{
  "d_model": 256,
  "n_head": 4,
  "qk_norm": false,
  "attn_scale": 0.125,
  "parallel_block": false,
  "init_std_o": 0.00554,
  "init_std_up": 0.0312,
  "grad_clip": 1.0,
  "schedule": "cos",
  "dataset": "wikipedia_en"
}
Each number is 128 + 24 x the weight over its row's rms, rounded and kept within 0 to 255. Layers, rows and columns count from 0. Numbers have three digits each. The size before them is the row's rms in percent of the matrix's.

# layer 7 attention query, 256x256, rms 0.0956, rows 0-108, columns 128-255
093:106131156106093173117147120134102137130095104157122123133107134133126082150141170116114123106135137136135116152161121150091141152107142158122114143106102115115172147142111125134128043153161125148104087110132089141129088145085119120139161125079134116121155154148116125104134136144122116144159173137091129127109132170137090152163100118132171072140127110162115136148070108114125150097100
091:132150113160161097112090126114116109130167148139140096105147090131157144091116146111145166152088154151103132140134149137113127136153136136148135102151174132155100131136137104125103200133084150105124148144142165141111152158141149130111130152132123081129112097111119124181102169083110109113121100146134144120145109132162149127088167121118075157091101129131130092148203153122146136143119
086:113147104105119123098130134151172090135153111123109091145135117167117142148125143092133144186158123113180136132134107163133122118118142161105099121130135147128172135126145144127168131122141134112133109134140117163108138152107113109144112136106144103104139106150100144154140122084113133128109128128150135157153099135171139135149129159117129091136101110131102152130101124138124148131076
085:106105111099163147139148136156108136135100124104150115120125133130112159113123169108105095102125095089101067146132112152137164118113138105178153094125133131136111166110180098154116084136108105152080127113116122176120147127136112101091126162093128124085135133161110149143165162158114110106118121145176156099085109122142159125161155111168081089133094111121111118146140105089106131135096
081:183072106118121162173151118125144071104112156104100106111153089135111115141081089152173133098145104105127101096123153093137179165115152110138143134150131146156123126106114131127109108089113143157112125146129144106128158133142115155108137129150183125147085091129163125126124097085136110119112115081162152152130113146156144134120127111146114141169125120112117165120137169145103106092170
082:150164130133146136181114105086142148097136172168152110140097138120104126111128133090131124125109153175152159100162152114127108151143170125132097118112148127123140145147123103123133156145108110081110147129106121140125107115108160115123146111111150092131134115094126110121100138128176132115118112081127108194163156114113109138141147153118138148156149142123133100151102175136135133106140
103:154142169113117188135153130157079119162107106094178143128089172116157175130151124121089103101119140122139096155110124124150105150145105116133116111109135080098099089128157100144165135141147114113093147132116130121126073093089110091154137100159096104136124152149160136105164128138144111131116152137133088123145109115088116183143139132164124134121118130166127116086126096121149158136115
099:148125162163118135126143161164123062120117148160130128100138114102109137139091119158149132097119133144090108087175123131115155098143137122116152130112123137144137109135136112173126104121089149130128169166153155110115161172144101099154143113105151122118121152128118206104151075102143146141103151097103130101120137133148116100140125155136145145090117103094132071129088130125134166112114
085:129127190102093129097141095130108169092112121112146160114105088131147130158153147207099084092141105090144098134111098130122120109093114148149180125117140098107132124138118120131110140110157114164132105120136117071168096115096121112142162133140139172134121130138130118083152112148155089164138149148158126124135117117116132153124071127157142152108108166138146145111067148112142132154158
090:132162145074106086153140129135132133099136145121104108163145140128098143151089114133127126163098107139119101090151094109146124122092132119181127134101087183119128119153171116137124132123168113142125124102124114143142190103134146151141140121153105113135110102156118099113172126099109108171141127113103140088086130140141141103154071136134154176176121142142138117150117123140121141137089
096:116121099122103143153148127130138157133098143131130115115139100105114141146146118120101169120081149180136153100120092124066149154152103115168141149095137111084168130088145142141117086112119186140118115130132142106115182139151102088133137125128160134120117148131138108129126152106105101147115120168154148134094123108146159144153087122142149147125112099123140134094145125102117142175136
096:139113125151162121139117156138121133135164165119115167102130176116106107119137142111118154133146128125120141150087158113141117124125167109151135134115116156158107112171085130137105124169075117104096142145119124123117090171134118148102153119154091113122088128111124133156110127145087165129163142109137112129147150079076147136150124105120107131166134144097125115135186136118124137118155
088:079114064139122134144155116152123130190117130106111159140139114166123112143113081107124143069083120143086151133112156121164112141180163146135084157169128095144148116123138145176148105154140110125120150162114108180117069108117140116152118123122153132161160112138146100107122122100185122138114149136142139153147117144156074125136121090172106102159159072139104103126142114125118156156139
104:096123132121125120130089092157110095144117152170154108086128123134150099164138150097134127140155118143130139124117162147082137102147144148076075100150081146161103130156148096133112146119121137119179127141090153087113141121155103130098123115120148119140114111127106091176109119104094127111145099126127162144154209129098138110112133119108141151132141136145108154130144131101156094118110
101:137151140189099125134096153122148144139139149123160149146134130108075172099146120142106178133118168136147154075151082114155140125142108112134133075114133043102161125135134107142107129164131113125151064129117127105143158118115115104128106140141141125087157139158121118082108137171148136155124129124131136157138125168116118148129157128110081134072157139185154082140120102146102127106178
095:130102142131125125139099159192132082142174081137155098114160124152125144106160134099153111143119129125143101124118131130099133092155148131139116159147163155144082139099131135094172119123128143145134129070123149150114094113142103142123118161103158108104142112149117170161183115120145121115157130132121091153108131136174145076133157126176130065130098132122156138126157114138136125145144
110:153121099133140132160124119116103138122103196145132120139061113092115140151161146099140154155160128162109150133159130111139114154121165143132120119131132136106163119180139118149103078123146153078111139201142100159166169137088133109137113108120126109136115143159122137140113129113123124114108162135118075089115135131110060129141122100128152117147129196134143125114103128135112135114146
101:126106151101111131135122150094115158120160067121157139190128126067132119098157159118122094148147128115092091168171113147093094115125131120119141135105129186114122146081126150133110141101114128175139160114084154084118119135102128155115108143158150147124129123156182109166138128124146099149141094116138157130125124128150125143108114121110145053139122165128094128135157139129141132120100
115:148124094076119137157113124141106130158171121089107129160107107109133155127168155162116124119145107071143108140158100136172126142085145121102108099116114090120142104103131139079080181139146118093151117116147106124098135119118096173092156147139117145119129141156130142178164078166131100130163150153155126121134103117173175115125120172150156143114120110136173147144187159092141115137161
106:089136147145126164137164134101143146117150140112153147106148115099099118142157114088149170136149137125074142115099138136157114123137133153189108130169154094148100117126143102097128133143125144127082148138118111146122082132120115105151156128127120153153184141101126096100108147122105112125148172161148070115198105113122138102133090123157126128108148157082112109133149097114135138117177
108:120112135108135111150128121157104186149155141128114099131116140128119131121178107162140159148082087151116131126129190132113126124106132129102140132103126166137116136112141155104132125130098103202127115125135120118123113154145076162141137165123148132119134133093152128165119156128109148095111130113138108139114107116155141109132109144132150095170166115115127130109165116123120138144068
107:129126102175106132147098123166110146121153134046128125127090110108135158145131086130123160126153130136133095143116128144146151084103129120135141103111177144108152130171121116111142127128158130066147131165159131166125097135130165103122138131143121117126101142117160100152110141114117177091118127111140112117156095131159120145132147157173158070146127162124105083134133100155094115119107
112:080158112150116125105150117158088144101134138154165114118132120110137167084140131143081097117084116125113108153156129133103098106141121135128127123158156131092133183118127158109143152120149112108152121064118179114126119123176104132107108126188135109097104108169139171148134119117121134113159126151146122105107104128122127096095111108126093147110132139134079164136113156171132123093098
121:116118118137095131159121171159153143153132079119147116182167103139073112095113137160123119120131117147136178089131149130108131117166131153109127144137123170135154127087132110162153112110092130161076130126084131138122126108110147149125127105120078114134152121132130134135158109129154114109150128126153190145110113114156142157100114093136113101130088134120148102153126097181141101124111
113:170183144150147120104087135126091085104085114106111170128127144128143146114118121125116124111165128126133114079118177118152107097154164138120135114140131118108151149125107120114141149145108101119147173094059173140142110105148124121119140110111126132110174169169110129124123147126148117125113145150152147108131137156126129144143132142115122137116128152127136120189133116140122096089116
111:119121133135145130112080141132161160131139092168105126151187129112137162113148104137120089149140153154145143101156107157105126096131122122151154114130130187093130064112118134088068146121140111128129112127098165126096136124133141122127192118072107123097161142138128159128105166120138115130139141135097129096128132161166092081144140142119167075167122066099145109139159127164124153126156
112:099165106160120091183118119123094105115137111088146111137129083133116145122161167116139165111124099159146079081174105130095184146153113092119142111124136084099130130111105104148121103148111089143113141084161150117124080133095129122152178136140108097135094090168120107149130151127116127088165104142158135127112114145111125116142133129116108135155108151118152119094145109115116136160106
109:114155153129164167086150120125110085117122132099087144122157143099172160139089114121111156098101166174122158138104120113103136162123145108126129113124096123089126142145110110131095139121140125099163110141138169142083130146090136109138132105140143151118137121148144104098128119119125150124117121149158133131168150145149111111141161179134181105112150105124122102117149092081155124153117
101:114125106133142147097147128115150165176125135117124128120153124134104136157130134098126122164098141133126091151117126096115110130122132144117181131125117120129121117162127119142100123155153101129089129145151103080139157144198119173102157132144108087164117115136146104164131115147084156136107104110120111083111140111084124133125078145142123133149156155143084082157102145105142136170136
111:116133114111146143133131142136157125154143143125144142129147111131163141161121113115155107108158095169121090113082115111158125124147145157163159149108112166144143100120106115144120154174082139127114133124100137130124125124097117177149105117112159137125129144120084138121174101126098117142144154121121164137159128110142139146148124128142102111138137086076133120132116142113154105098082
113:130137104096146148108107124119091103125084155078144068111137094139138133184125124091137150119184153139137118112147125125098110148115152130139133131117072114071131172165156103110132125128159125131168088152168132144076126132148122144122115132123156142130187085167117162150147126087125124142087124110159082176186105185105132101149133142125124102120139107102112119160124136148143126146111
107:104095109152120140088141105152085144120135125103151131167097115105174098136141130112118106167145082159106194100123129141144138091089125090152100152108121158131143127076114137148111160151104178126129119144127141184150136128113168154119122113127141099125130147138135122088155125138109115098140102140127107104066127150112121087181134121160148136126125109083152136126167149072099115150159
090:125165143118147143115150129103110091157183150125110096146135101142105141174161153078135159146148119166100091146152142170101110135130104178180107102154112121129087112147150124095109108136103098121118112142111116157117117104110159128085140144086115081109144123113140133151106139147105120160132126145158167121090138103142145109119139129117099107093149117107141154127125148126102139115107
083:158110144166110122127130084143133116104130156112166119120125146108179129100095110163175123110139130120082123101136152088149136141176136079068159107159128095160095119122104164150158145127084136126147156128155158085127139123111158118183172121160170157162060137091127149131114105114163138121134109127118135129110099092092148143114114113141109155132158109129142088112172166132140133136182
091:185133145137164112103130127115118086147165155134108083089185098160139139127137115065148154157103138150102120154134149158144121100127133145127148077149183138139105110151111120130153146118084121105132151128115155110161129141110136162132122119138141123127091135112147124160123141114102146106124095104103163100138124137087122125107145112110110173128156109102154116116203142160140100162117
097:154149111139130060116084107126119104130150123122148103074091102109171098124146147105136170161135135180118129136132112173152077110103092149130132124135139140115101127139164157117092156115101152134132141122105152119114141120149110121103120099115148124118162152162128154178113184117091121107174154137127130090138143081131137104132170112097115118128124140075130130140177115097157131090090
090:122149099103116141146157140132140149092110116099145162174080118121148135151128133145123121137147115108145127132127106116142115149131131160121101160109120134095121149075169166168144106118164160139148120092110073158101129135124108139119090120103094163136133154155133118091146096150157144174150113151109113138098069142134144165136094140165139120172146109119111138082116121150121169142127
096:149162095118123129158124128111106093114138122137153164178151117089144168122193125129124091077176145124143150112135140081125129108135147083065143089148155102106122118115152113117134117125109148097150121158117097102142135128101105128127152153152155144090074119105139111135154146132132147116117128157123152116105129172111120090129135140143111151146150124115133126138145169101121148191163
085:142171140129136123098116114148153123150150099155102130109126120142093169169102142135116140129088124174152134128081090145160112124168129162182122115112131141117103161129124118083165122099145095124132142154098149144139110148182129095117123150122137128132127147164138147161147130145093136135134150103127116165111107082107123117147142157101130094055083112153119143152128108133153121112126
093:121135116095133167114099132143116114108121098122168078158112099112136143138124134149097078086127097185160084099146112138094098113124127095139124155135140143108147169136129116095061114122125108146133135193105149128114165104118139140126114108118150151118114113153164110095128118133138117117118132109174097105116156163159131152158120127152120117126121138108123114112095139155118127142118
091:096135127151096112098173147155163118166115123155145137124106137114130095160084162149116150123042103155130114115117105145075139123142137093131115141120128157127125145139146126107133135111123127129112107129139082110142083107123135126123140083130116160166143167162111136149131131084163132177087106126172103152119156112152121098131104116142159123143108135094115105117086089135153127154123
088:129154151100157149139135139172109118127106100102184130121110125148128090135091140132142160185138143140100125135107119166147112136158092183125128138141134185091118141136131110139111115107122129105104114121097125162115126137157110143127094128092101150093117172132100097152147142144120121136174138110119117114078148110074125152127076104138133133167159143130101117171143102113100122150093
092:132136136093155106106143142104139125192101157088129147104132075149133093077104118179123196145140130108122118120143150133153100112160113097108131133132128151120173139140135168161139161139118080128156143180115159124112142155110122108109151130097158126136150104108133121158093153117138116050120152133103154117142093118110115186160144125105151126115126080109125142117122128114142127104102
099:094070131152131159122137137148133095106083166117124118093108124137138133139139094121146125187166152113104076163118145141125141127140125103143077121116124146132137115161161130143156120101171125101143114130140124113095115161166101041128137122139145150131148073149098111154164120174174149096139085116119108150132144148097108082117160184153115134109163141126124162110133132120133128146163
105:154127115128128136096092113082162088111128119205126115122131087147117133136141107141174141123111142153127113174127161102130133114108105146146058112139119121167122151121123123138131143079122130153069111080141162151152132116111108124130129114142097136156141134116146135147144159122137182111106109145119132114150117114168169074086155136135125122127117112133124108168165137129142102123144
101:145131133133148157090107125091087102088181110155132105098121140134131162123127120115151129111164148169129154116147105113112132092098149141108126131147170092135106130128092139108137154101132110129137136152137169140128125126160133148125131114120157118115128112125143132117155114130121127122131142147121111137130148196097141109113122083144174151130124138133092126120197164160156118126083
102:130103144133103118130129126116093160101087123127088117115136145105141132123106141107121100144169149103159098100175096116129101144124144144120146151092122088101125118076135079117134120124129117120112123127142109077114144159160115160185138090130153134123128106146175097121133062099153116151143110134168087113109096175139108107080122146128101120119149147194122092172104105165174112101118
099:128128127124147116108141125151137096125108177132129100089130104118119122122145142173119085162102125103165087100136131156148098109115139163123171097150153165117064134094141139115102148136133138173129111097127123089114093104148105105105153132138144134132133140133149157133114112104129091120132166176164142177094119167119135148121128117064137092113086116183139155126128136135105164140083
097:122110145173121121094086162157148144177109098106152148128187123157090113172090146108107152181165159128162136133110114151139120117142142107120129149132119128137143152115118117166084170134105138124130136130109114146127133131110106096112148158101143130150141094100127138074130138124101105153135102126146147150131198110113113131126150101109142105117106126137158165082107116128139124123153
099:147131151142085116129146131070095107149100129140162126114132147137106162174117146142125148143160150177137135135132113155144147152132078168134111104115085096154123122153109104110138098142080102141122129148105139111137110143098135113166127109135163150078094086105153143103120126133123132115121103124133154119139167151153105115135110148101110123077145086101117161167161117103127090157139
099:136106121135146128161136154133128130132112109147164138092138145128144124158137113129100128152129113167101142121086130113109113132120134126128149116136106108159136114131090088176088103114112096076100116133119165134148141122116130134134076085146091157133164153122139168156133135095107089119114114128058137128137101099142132118148098109156121199146130179110182103116122112136146121164105
107:119098097156151134167085110154115118152127115168151112126107112167125143153157135109132126085117110180108159181051128127108151129114155159155121141163098121163134118171133122161119108138127109107115107115144115181092131124112145131108102130135155185147156141143118155110091110173171112101130118151120146167141117119096135103106109148146115171073135143124148129116160123115132107100143
106:082150083168091137155113123074145110107094106143125113111134107155115108144095144175138135126149162112137166117114150142126154133121113181101119124139147115085105178132099105159088129125113059152142124119121142149106101117125115132135122131121135110128118132087134147108146099182142156124136134096142142147106201134101173127163134111122167136108095148145099127107123137078131162061135
111:163132130151117151131114139146124083139142149151120124083105114107123114114164125119164129109150173125126110155075140105093142109101105156113132121124154103128117107097118116186122143048158067130130113137150140104145130109124164096145118125181153142131141113144122170120128147130141118118143138130107103233112161106142123130109127137103114146114142080141136110151144146104103116083108
114:133114168128140119115134120135112109115190087162136126144154155140127150132126101119137140132116149153133108155085147132131112049136092145136154164171115103135121146122154132101136096121159157148097170132137126106120114166131123141111126113094133129151130126157124083147120132124156125138141119092142093115135133126126115117138121171151090139126151127120137099115152124140137073112091
111:135145129137117110111196130142147125114154164127123124140122145136110121156183124089133124132080143119093155120089159129164098158147095159118093166160124109125111141153119154149110137092126132135106125152123119127110107095137122091119090132140113130146123119104157132139136180135127101167118134105163078132162158101103137139105163153147173153150127127115092110105125131123120101123134
106:130073110133120126121136134119127121120139115146095130100132112106184152097114109093142142103168135149102133130094120124121109129119109116157179105117131135115116084171148138070122132092114082114110127137140148103074111140122166088083078131196121144114151134142133130178107127099147151181132129075157166117110170111098120154121131121154117132113158160121136125149116099179129138128153
110:156150138072126151118178094125128110131134146098136134127115184122163145126125126133121095141197126150087123164168080116090138141126121103136128122121124109143114086149132132115149094093112122130142142175099167131148143147132116131153113073049150160148112143104128128118140160130165100085094150121119118098097108124141107147130173112094141161091142134127133134118109118139102126177130
119:158147133114148101129118124133129143106133116113175141119137134115113129108093152118115078116125104132085061127153128121141126094111182134115154102126164135184098127129110145119147139142109161153133139118132120139122142137136185095160136087100123125094096140123127106133087120183174144132114108136122110142148111137121140128099135124139101135100086168153123136153160101098115161109073
118:139107138153136087109139122160128158134137141198122114136123149122076134106168139122129081103140141125151140116163100109111171124118116124132093155122156118156131158080081090089082136113107099124151104143185113134130176170112083121124164133136095144112087153140102145107165096165126171147163114106116162104128153183139165134141120123111137119129110126133133155130114112137080124114177
114:115087119090121131137072109116124145138113115106140148111141145124153144169140130165105128139156115170114133142089085148134119123135146150120121138115093151170134099149119134109100110133139161137127151130144138165114138113166133129138104108123150207137179123095131109117093168105107155143141134186148160097156097097161119139136115119128142120159086156098119095124130094146131106119129
109:128138119118150070104118128122116122113150131084119116117142102147145137133142133159141162122135119116117192137155146111124127136114146132143125055166123124122130145136116142137135101118151119127125121116135171138123121099149163134138140176112110136098130156128206142113143125116071107097162102119107080154129140166154123138131162149118130155136151104111155118086091141093124124188140
113:151104106117108167116150124104118121119116147157131146113132141121133113189150161141110134141138153129121106107114136138134138107116119178121140141097076123125110147156134106165127095107126147107129125114138117141132124144117153139138088065140145128136089135099163151117112112111130118128116113168141137156110113145164122097114101080154105151126114152115158068194098119162123118134146
108:134095129172106160097092120177114146122053148147131106124107140098152123174165117125149132109113153110129100152107129146104146128128145111093113114132127117103182109140114084128099142107108171153153116136159159114134128124124162085160121112072160144133158139108130150123143112137131146172116127125137151117135088158132118128155134102121127106121117127133165120107098150114126182125118
080:126149096176159104117109136152107123166075112135119126105144147125112127144182117121092108075088160120141152126144108135117125134144128128099145121134107117126123185106106114112134136151138105127098152149148155116165118125131114108164103147190112131122082151117130112090108158135149080147138128138148113116152138143129124135143130162180165126150144104089205094126114156112122104119135
072:108077127124141183129142123113110122119150125167118137144127130134164138134134136150122139182113148109120102141099131102102199099111115078117137156120139116139100095136145122143095111087142139141141122096099077150070138149127090115098148144112123120106157126109148083148148097170119181100152138151116091161143178134143130108125101058104125125135105126163097132129141106098127134134153
076:093116090128123097166154183073097166129142102141116126136084117158114137141124156107097110107117129070128131142161149146097129134119109111133111153111107177113106118117117122134156138104140142132137110108177162108129110176133111164134132123126138168132135112171160159101179079098128146138146092088131074163080134143119095081181104172116128098098122148119104130135129147139132122098083
079:196092132133163116162127094122160140146160142123115141133119154110148115109130162118138120151160148140083104150184089125111109118141118137137117093140134118076179099139162122152115114134125131133116128110135084104106140167068125106133128130143129126125144129134085158129148105137157138093114117127155129131125107139091142140121151121122130095096099116133158103162103151164122172130123
081:135119140088129133122142141125088147070106146149098165139094061093113144142147175129148107105137113143115162098131118133143124189100150104135149130120121166153168097144121169117117134070153113125139114159131112126094098142103127143153100104130147076090116162132136154144152150138144166144128158126135127096093118138108140125146127099130155113140109166109127132151154122126118103148114
079:129169131098151159141105168098151161082128111095089110106132102119121112126123106171115138159138118133152100146129123129136073155130124086160072158096149094072126119113166122112134146131158136124142133110120091097149125130131121135145143123145114141142153099115115109161123154115171097106117141109134094171136116110166106134133138100100107172152143184146119151141122140147146158121121
089:142125147154119185125114146150148096122141115116103119112151123110133150143120119133143100149113151154158124093103136126164119080113159128144189119115116115125167089169128085115130111118141105130164105153118127116147125103132133137113084181111168146136119108115158076118149106152109163149101124140129151138142167140120177140115163101111131144164137120082137088095161166104122116124128
080:132115124159136174119118137151104118115126123108159126077139166133147107121135145140178126160161124116141121111102098142119122122154135116153169115150115126116134139108163065169117104122139124101099123142129120114113123125118121123083133160145127138105140105141192106159133146121115153106120119141152110110124133114108156151121155129086165138083142125170164145094136147137111132105109
094:135114103124130086116139145128115153140129159150122165114079112119121119149111102123107177138123119144135140101141136093143130121150101170095115133123077079111132123117169129093119104146130148127116152129120133143133106105120156102139108088161131113156138103130104129167118186117144114108107083146152100131130142122070066092108116110124118142138126120144147138131105085128117175103159
090:094103091136112123109145119126128112119129120132154102158124141158162126116107134099159117149158162119143104148133152130088140131123140095150099123094137126161139153114116167132163151093101115106132115134122153133107113156116129128147129103133103136173120128146097123131126134150131114149126123105094156164144087106169131132127146132116131105095163120146105133069106111146114122102127
084:140099145169121123081119091103118140127159155173086099130138093129124099157118124129109078151128135123155122145172130135110106066122133118109126139151161160104109105215101128133144158137162111144115173147152162114176127114197126131120132092135136109106129073143139067169092110124119093109118096150114118131128130155135113105121153144135113138135110145121074130146124135190165162132128
102:151136091105112118128162116127114122106130153159103096122113147119120181120100147122113111089178140152133120167183118116100131154087136105127097137105097189131103118147104123112127131119153121094160112160172146159115121115139119139192114140090134102119136126154127149142129143120120089093114112147100095153098079154154128146147135119137143124120166141111119140107087101124153097118140
092:119133093129097182153132125127146089141132144156171140087084135118177089094134148117138164141171137149116098183094159144125136127112124185121099137150132111049117165129150151164138125111102127129138103075113116134152086138088126116136118102146116102097124133110111134116128164080129161113165126130141076133121156071110116134106141123128131085114116151129125137095125102113120152122120
107:102117132179115119119099132139182134136149107153139109127151170137147096144192111117126108178100150181111103146144107112107183110165166116141112141165150151120117135127144156133129130133145108122132124106130134087126110109135122105106133164133083098125123151110140093126156103153149173116137123134116144135148127139093128063132139127130117104124144156113080122116126132152091172085106
101:138121129139124120162128105106191127140115127129156143127081134125112123104151130106170148170146145111168106153117092111114128162154122094119051090098114113107109168123131092138121112123118118111161125126137130082121095137106094122128143129135076069156123117119124164139156101126156139152183088087094116148174103120105100114108155111102115128149156146180118126123099143085162142125126
094:128132117086147140103146109142096120130115162113162135119156128125150110112117140123114147116173116110125093135194163125119132129150134152120127125137096154096099164132154140130135087184141096146086110135083100150145145145118100139109169109123097105127137129116125182110125101124121118088131151134156056102112124120113134118132111179184138106136089128137130185149109107117136133165100
090:148156143096126123107136121113173102156085145084135111101124132130085155134111117128098128139120133098120118121127121122165114074133124126122101141137146100116079132142126105111147099137159123144120127143115160102180154103150091138152099128145139133123173095113117146075144118139124100146153133154075119098131115156114122120136135158138094129141117142114107120157131149107135140123091
096:134146116122126122133174129115114161117102128114122172133098133106151115144103116113161110106144141125164165150115111097106125126119131152161137156133122134111157140167153104102119099137106134091121140183118053170118120151096163130155104079129097138184075139106125124120110160126138133134100155144168142133101152101136122107147124112152148120116131088112158107130087131137115146129152
093:118126081105139109130146118133097127158115143167109112113146192131145174130123131121146188113120144173104130047119127124177107143156169117080114121121132153134116131136155108090134098143145119124133138149145182121104080166142092127127149117098151134123117094116107146152120128110151116108136159127135066100119106132152128126125088112114119125149106123137133162121171135128104095141091
104:117122157140126158153133140167112166132115122120129145127102177145119134110106110123081119123118107123098139147134150134155133152120146147120138176123112091101133127162147118193132155160153130090099134156129140095114102158128143148154117149156118109121088122132115148141125137088127094136140105097187104119096148127137127118161135125158130149118117115131129154164082120121144145151128
093:085205137155113087127100133111147131104147142108148043117115093102112154124083135157129122106124121131152124128122135125107141058144122135104134117147132138178082125130126101095104158173099141125141131122148176113182125092125131135099113126152146119125144142130174143132133144155124120147111095122130174077132110158135141108114136121099105154108130138122183120131178139113140079143164
098:106119122113127090153140113126131112104131128134128153114144136152076141130157111108134125151125115134118172089106171101174150114090145120117162107122082145121146106123155121119143134108116132142155132136101141112090129108116106165148137119165122144100097105141147141141111104109184156111132121113112142114121142097117140120148115135137120131130161086174155118134137105112056124115142
103:156150116153116107172165132102133126159123155084114155146117139101146123149114159140105127137131127106132141121117105134083146134125126082151126141107124132134115157114105107131149094121152143112110136175085142154111113145141141132139109105112091100153152122122174121124116140136133093116123128129125109158124127134193120123142132156136146206131106102145135109122118088104090150191152
092:102181117164136129141076152130136151150143152104148135095135119134136127112151111134130138177152160177093086104065117133121135169108097086151159134115124101153121116146127127110140133127111125101139085093126152136136111124112114105094146160119103153067134125113108132136157097112125077128109100145105147147136122106142160169155108149103119109146120177074144139132172127121089136115126
097:115135128120127138138135103143112138159172110088121133175094153144119097129168146176124084123149119161137125098143157140107127131154147102133097152130084164133140096107103147155104161134133167152114102100132122122140123138103083138140081128080115146133130142156144112152160102119114103118154121103132125151145127123146123114113159115160116110134123118136170094133133076110098119116108
096:150150129123099136126091125135130125075111119148097122138189133155108155125177156169125136096080096144123113135133180097146111135139074076138175167100096140148125131134185112159138101119096152151106129135100133153132098136145111127107139128127088117083154052126151117128165121122132151147139100143118113081137154152151147080120154169158129151147129107095113114126154126112127133173105
099:088133093094136111133127158113100109141108153156119148132117128135137147141111079084137128114147144132152112167123144100111154078136156099093092151112079113140148162183083145143156052117164102102146146158128125146153121137153107135085137142110126129112103126130118137149135114104120084114092123119132121141120136087119119146123139133122089151128116074129103100094123073137128094121116
096:169152109102128107145115172095156138142132150116131143169124081157135155114133115131122128092138124147151078100055164123140167117146116111104119129136105142156127119131114093109162119140131135135115151134123160086147107100129160141125146131086132194128094159107133129097106085147141151144092078159157165133108130089149108174122109133101100094091129137151147105158136100086155139144121
102:127167145124116108134190139153123111120104097127131112109138175106153133150105109139136118116141189125125143097139124121108127156131103120134152105098143140161099171122127124140117110129127133105144099118114122130157147106146145114141118134092112166105116150101096106098129103083175141128161155146119141119083079151121126144101118112115159115151176140132155136154087120163138116097129
099:099099084155153120110134138174131084094100132156158128122140180161168145117142108101104099146136143161109165091137113120094121106148105146141131113162115096143140121114146163126106128121104113114091106148151148147076149094116105130148083096165134129131135110116159129120110157121146169128110152148081138110119087166111102123159136088142105116149154165134128161184131113145139151148165
098:114103145104159122153077096154129104097158138097098144159125196130134152171128119127122101132121107134126122146122128128101128114115176115123119133136108124134151126151095164086114127095127168114086130178115127168130172121131112106145112103095150120116136091150130128102123134165133151130109085165119118126151151137139116123134147131150140120134134165139109123134156086134110176113205
104:095142103140089118138141099153123111145149178106129108138121105122112151133142141172202150163124128079125120116116151140100126139126131119155130108157172115112120157140119157138157055083107114096131146126125133130111183087146131137156128153160150131113121119110097148163105102164160083130118136129123131132069118132128137094149141154137091131104116117139122110134085125145117104128174
076:134113119123134133163120134097138149119134092146111107117146136125102129115116131087142127088134141155110159141132143142132086105113126102134098123140142159131156113118080093120115106148134137108145152119155124130178105145113156108148134134111135174160124137132106137114132094112159179110103124117138170113127191125092169100154152110167102146144144148099155143127131134177121135175148
075:111145172136108141097108144152142094089129121143109130102163128137164123127178092167103136103146131194128173118121154113092118116145149124157157126111127128123102166131127108097121109094110142108129110107131178125109142081169130102148089176150133083150108116142149099117114162090098095165131111114134133090138127127124101123089104104115130141121124121172128083115086120082116123121140
074:103120115092126112148123140105156138086180165158111151142144112112142130168116100125155130157145114127106151154146186146181144148086158119143110151136113132096122129137140164077086120117083142126122098112123101106111100146119125140121152141126143123131116158138115144182131150113172150135147148102133102143097147152182133099105087073105159108148118154158081136156132101121129094126077
084:117125122122097182127098132109150134073121150179103098163150176130140142120069169115156158173135116166143108143175163122116117117108126098151132070113120130129116074142109126123108104101131165112173112101124109136112129156101115125104150153136105104088133128137142097192116161157123162141130134136138160113153117104117130089129120081123118123158177136127119150125130094109113118125119
082:076091149134117104125125147140097102104096148159078114101139135135154139123113112175097133133136150097139143106121161139106123121126134150085122104129123146116109161108132149111117143121119164130146109121163172133132174112156126072087163102123178132093102068136142085112097167141129130096065146149143094085153150166154113097076120121123163136145106134191122097106120101159133109111134
093:120156132112136150072118131134118125096126124152139125127151080127153141122105093167157123124075174139167132121100147133155141112139143109110107177115075094117100153151121108115142109106172123120143161113084151148163108112114137134090158154115097102084094107165139134172106089087108129120167147171185139117160139116144157133126125103123110113151103102167114121151146135125112108163112
087:101110156112148154153104118121061127136148106111091107137108111139123113125098143167131141105131091071147119112102145157110092154158131120125148106131141133147123118109113124161137154149173113109072150148106129145137132154182125137118112161122122157149120165145097106121112131120104121133100150147138128155121105142165142180159115136125137159150111120093136161097149141140160149128150
090:093139147121170150155126133111140179113122156154138093164176106158115113127126102140175134130142160136135137114145131137130126124122129124124107106124119121147113071142131100131125131137114127138191125101122131104119143144163104112156149130115129163135120123102173099118120167120127147106131121151180120122159180163148109128136119124128137110112185112094167122114137144116105075122105
100:100090136176116120139070129115170102123132095175138148165112125117140118137146086167145159150068135121106100138089130108140131114144151147130069119114154123076104121114107177143110142124135138147134101075133145133114156138114134077132153117144112141112145099107118115110114144153149135121141107161153137161140176115162133106169124139096131112127142173151080109108142094121127114141150
093:098131093157096118146152122087123153074138134129152092123127180134132104166153154116144157159124168127142119206156099179141110124103111098168076109121099155134085102113137090120096136108098153109182118094147126108124106147106110145117131134102128106100116166118131134123150123115125140137146126087128138161130160159101119122102142120095160123092156126157116134151109158098079118098092
104:178149119083129127141140136113053115133120118143106156149114143133117096124103158159140108119136123129117112136084097116104116103165115134128153151121139118135119104127134129085126125092136083120101145158107076105122116116158147153150113132092122130143105166126144125148091110110094136187116142081157100074057161107090121119178108188112157152125126061136105131089106142143151117138127
100:140160112162104081082135111081084126110158126115145147168138115157102145156112147117120121090114142125118134135123151117127155118135136111121139164136135121116104135124148123098116139126114134141109166153137126161125151131126145112128124140128101172136102094117186106141092116138111092128105123118119130125107058149150155119145088176182165126141091131134138145154151152131137083151115
091:179112189141122123152125144113174112117131104115148090145137110101114139118166132136162124129131119139145096117156194113116095111106138153111136068140145131104077145133126156101149114124086134176145111066136122115167157115134122139152129195110142114108121135127161139159118098141097150171100097113120125094121123137135131113123152134063114114127115146110126143113155127097146126108129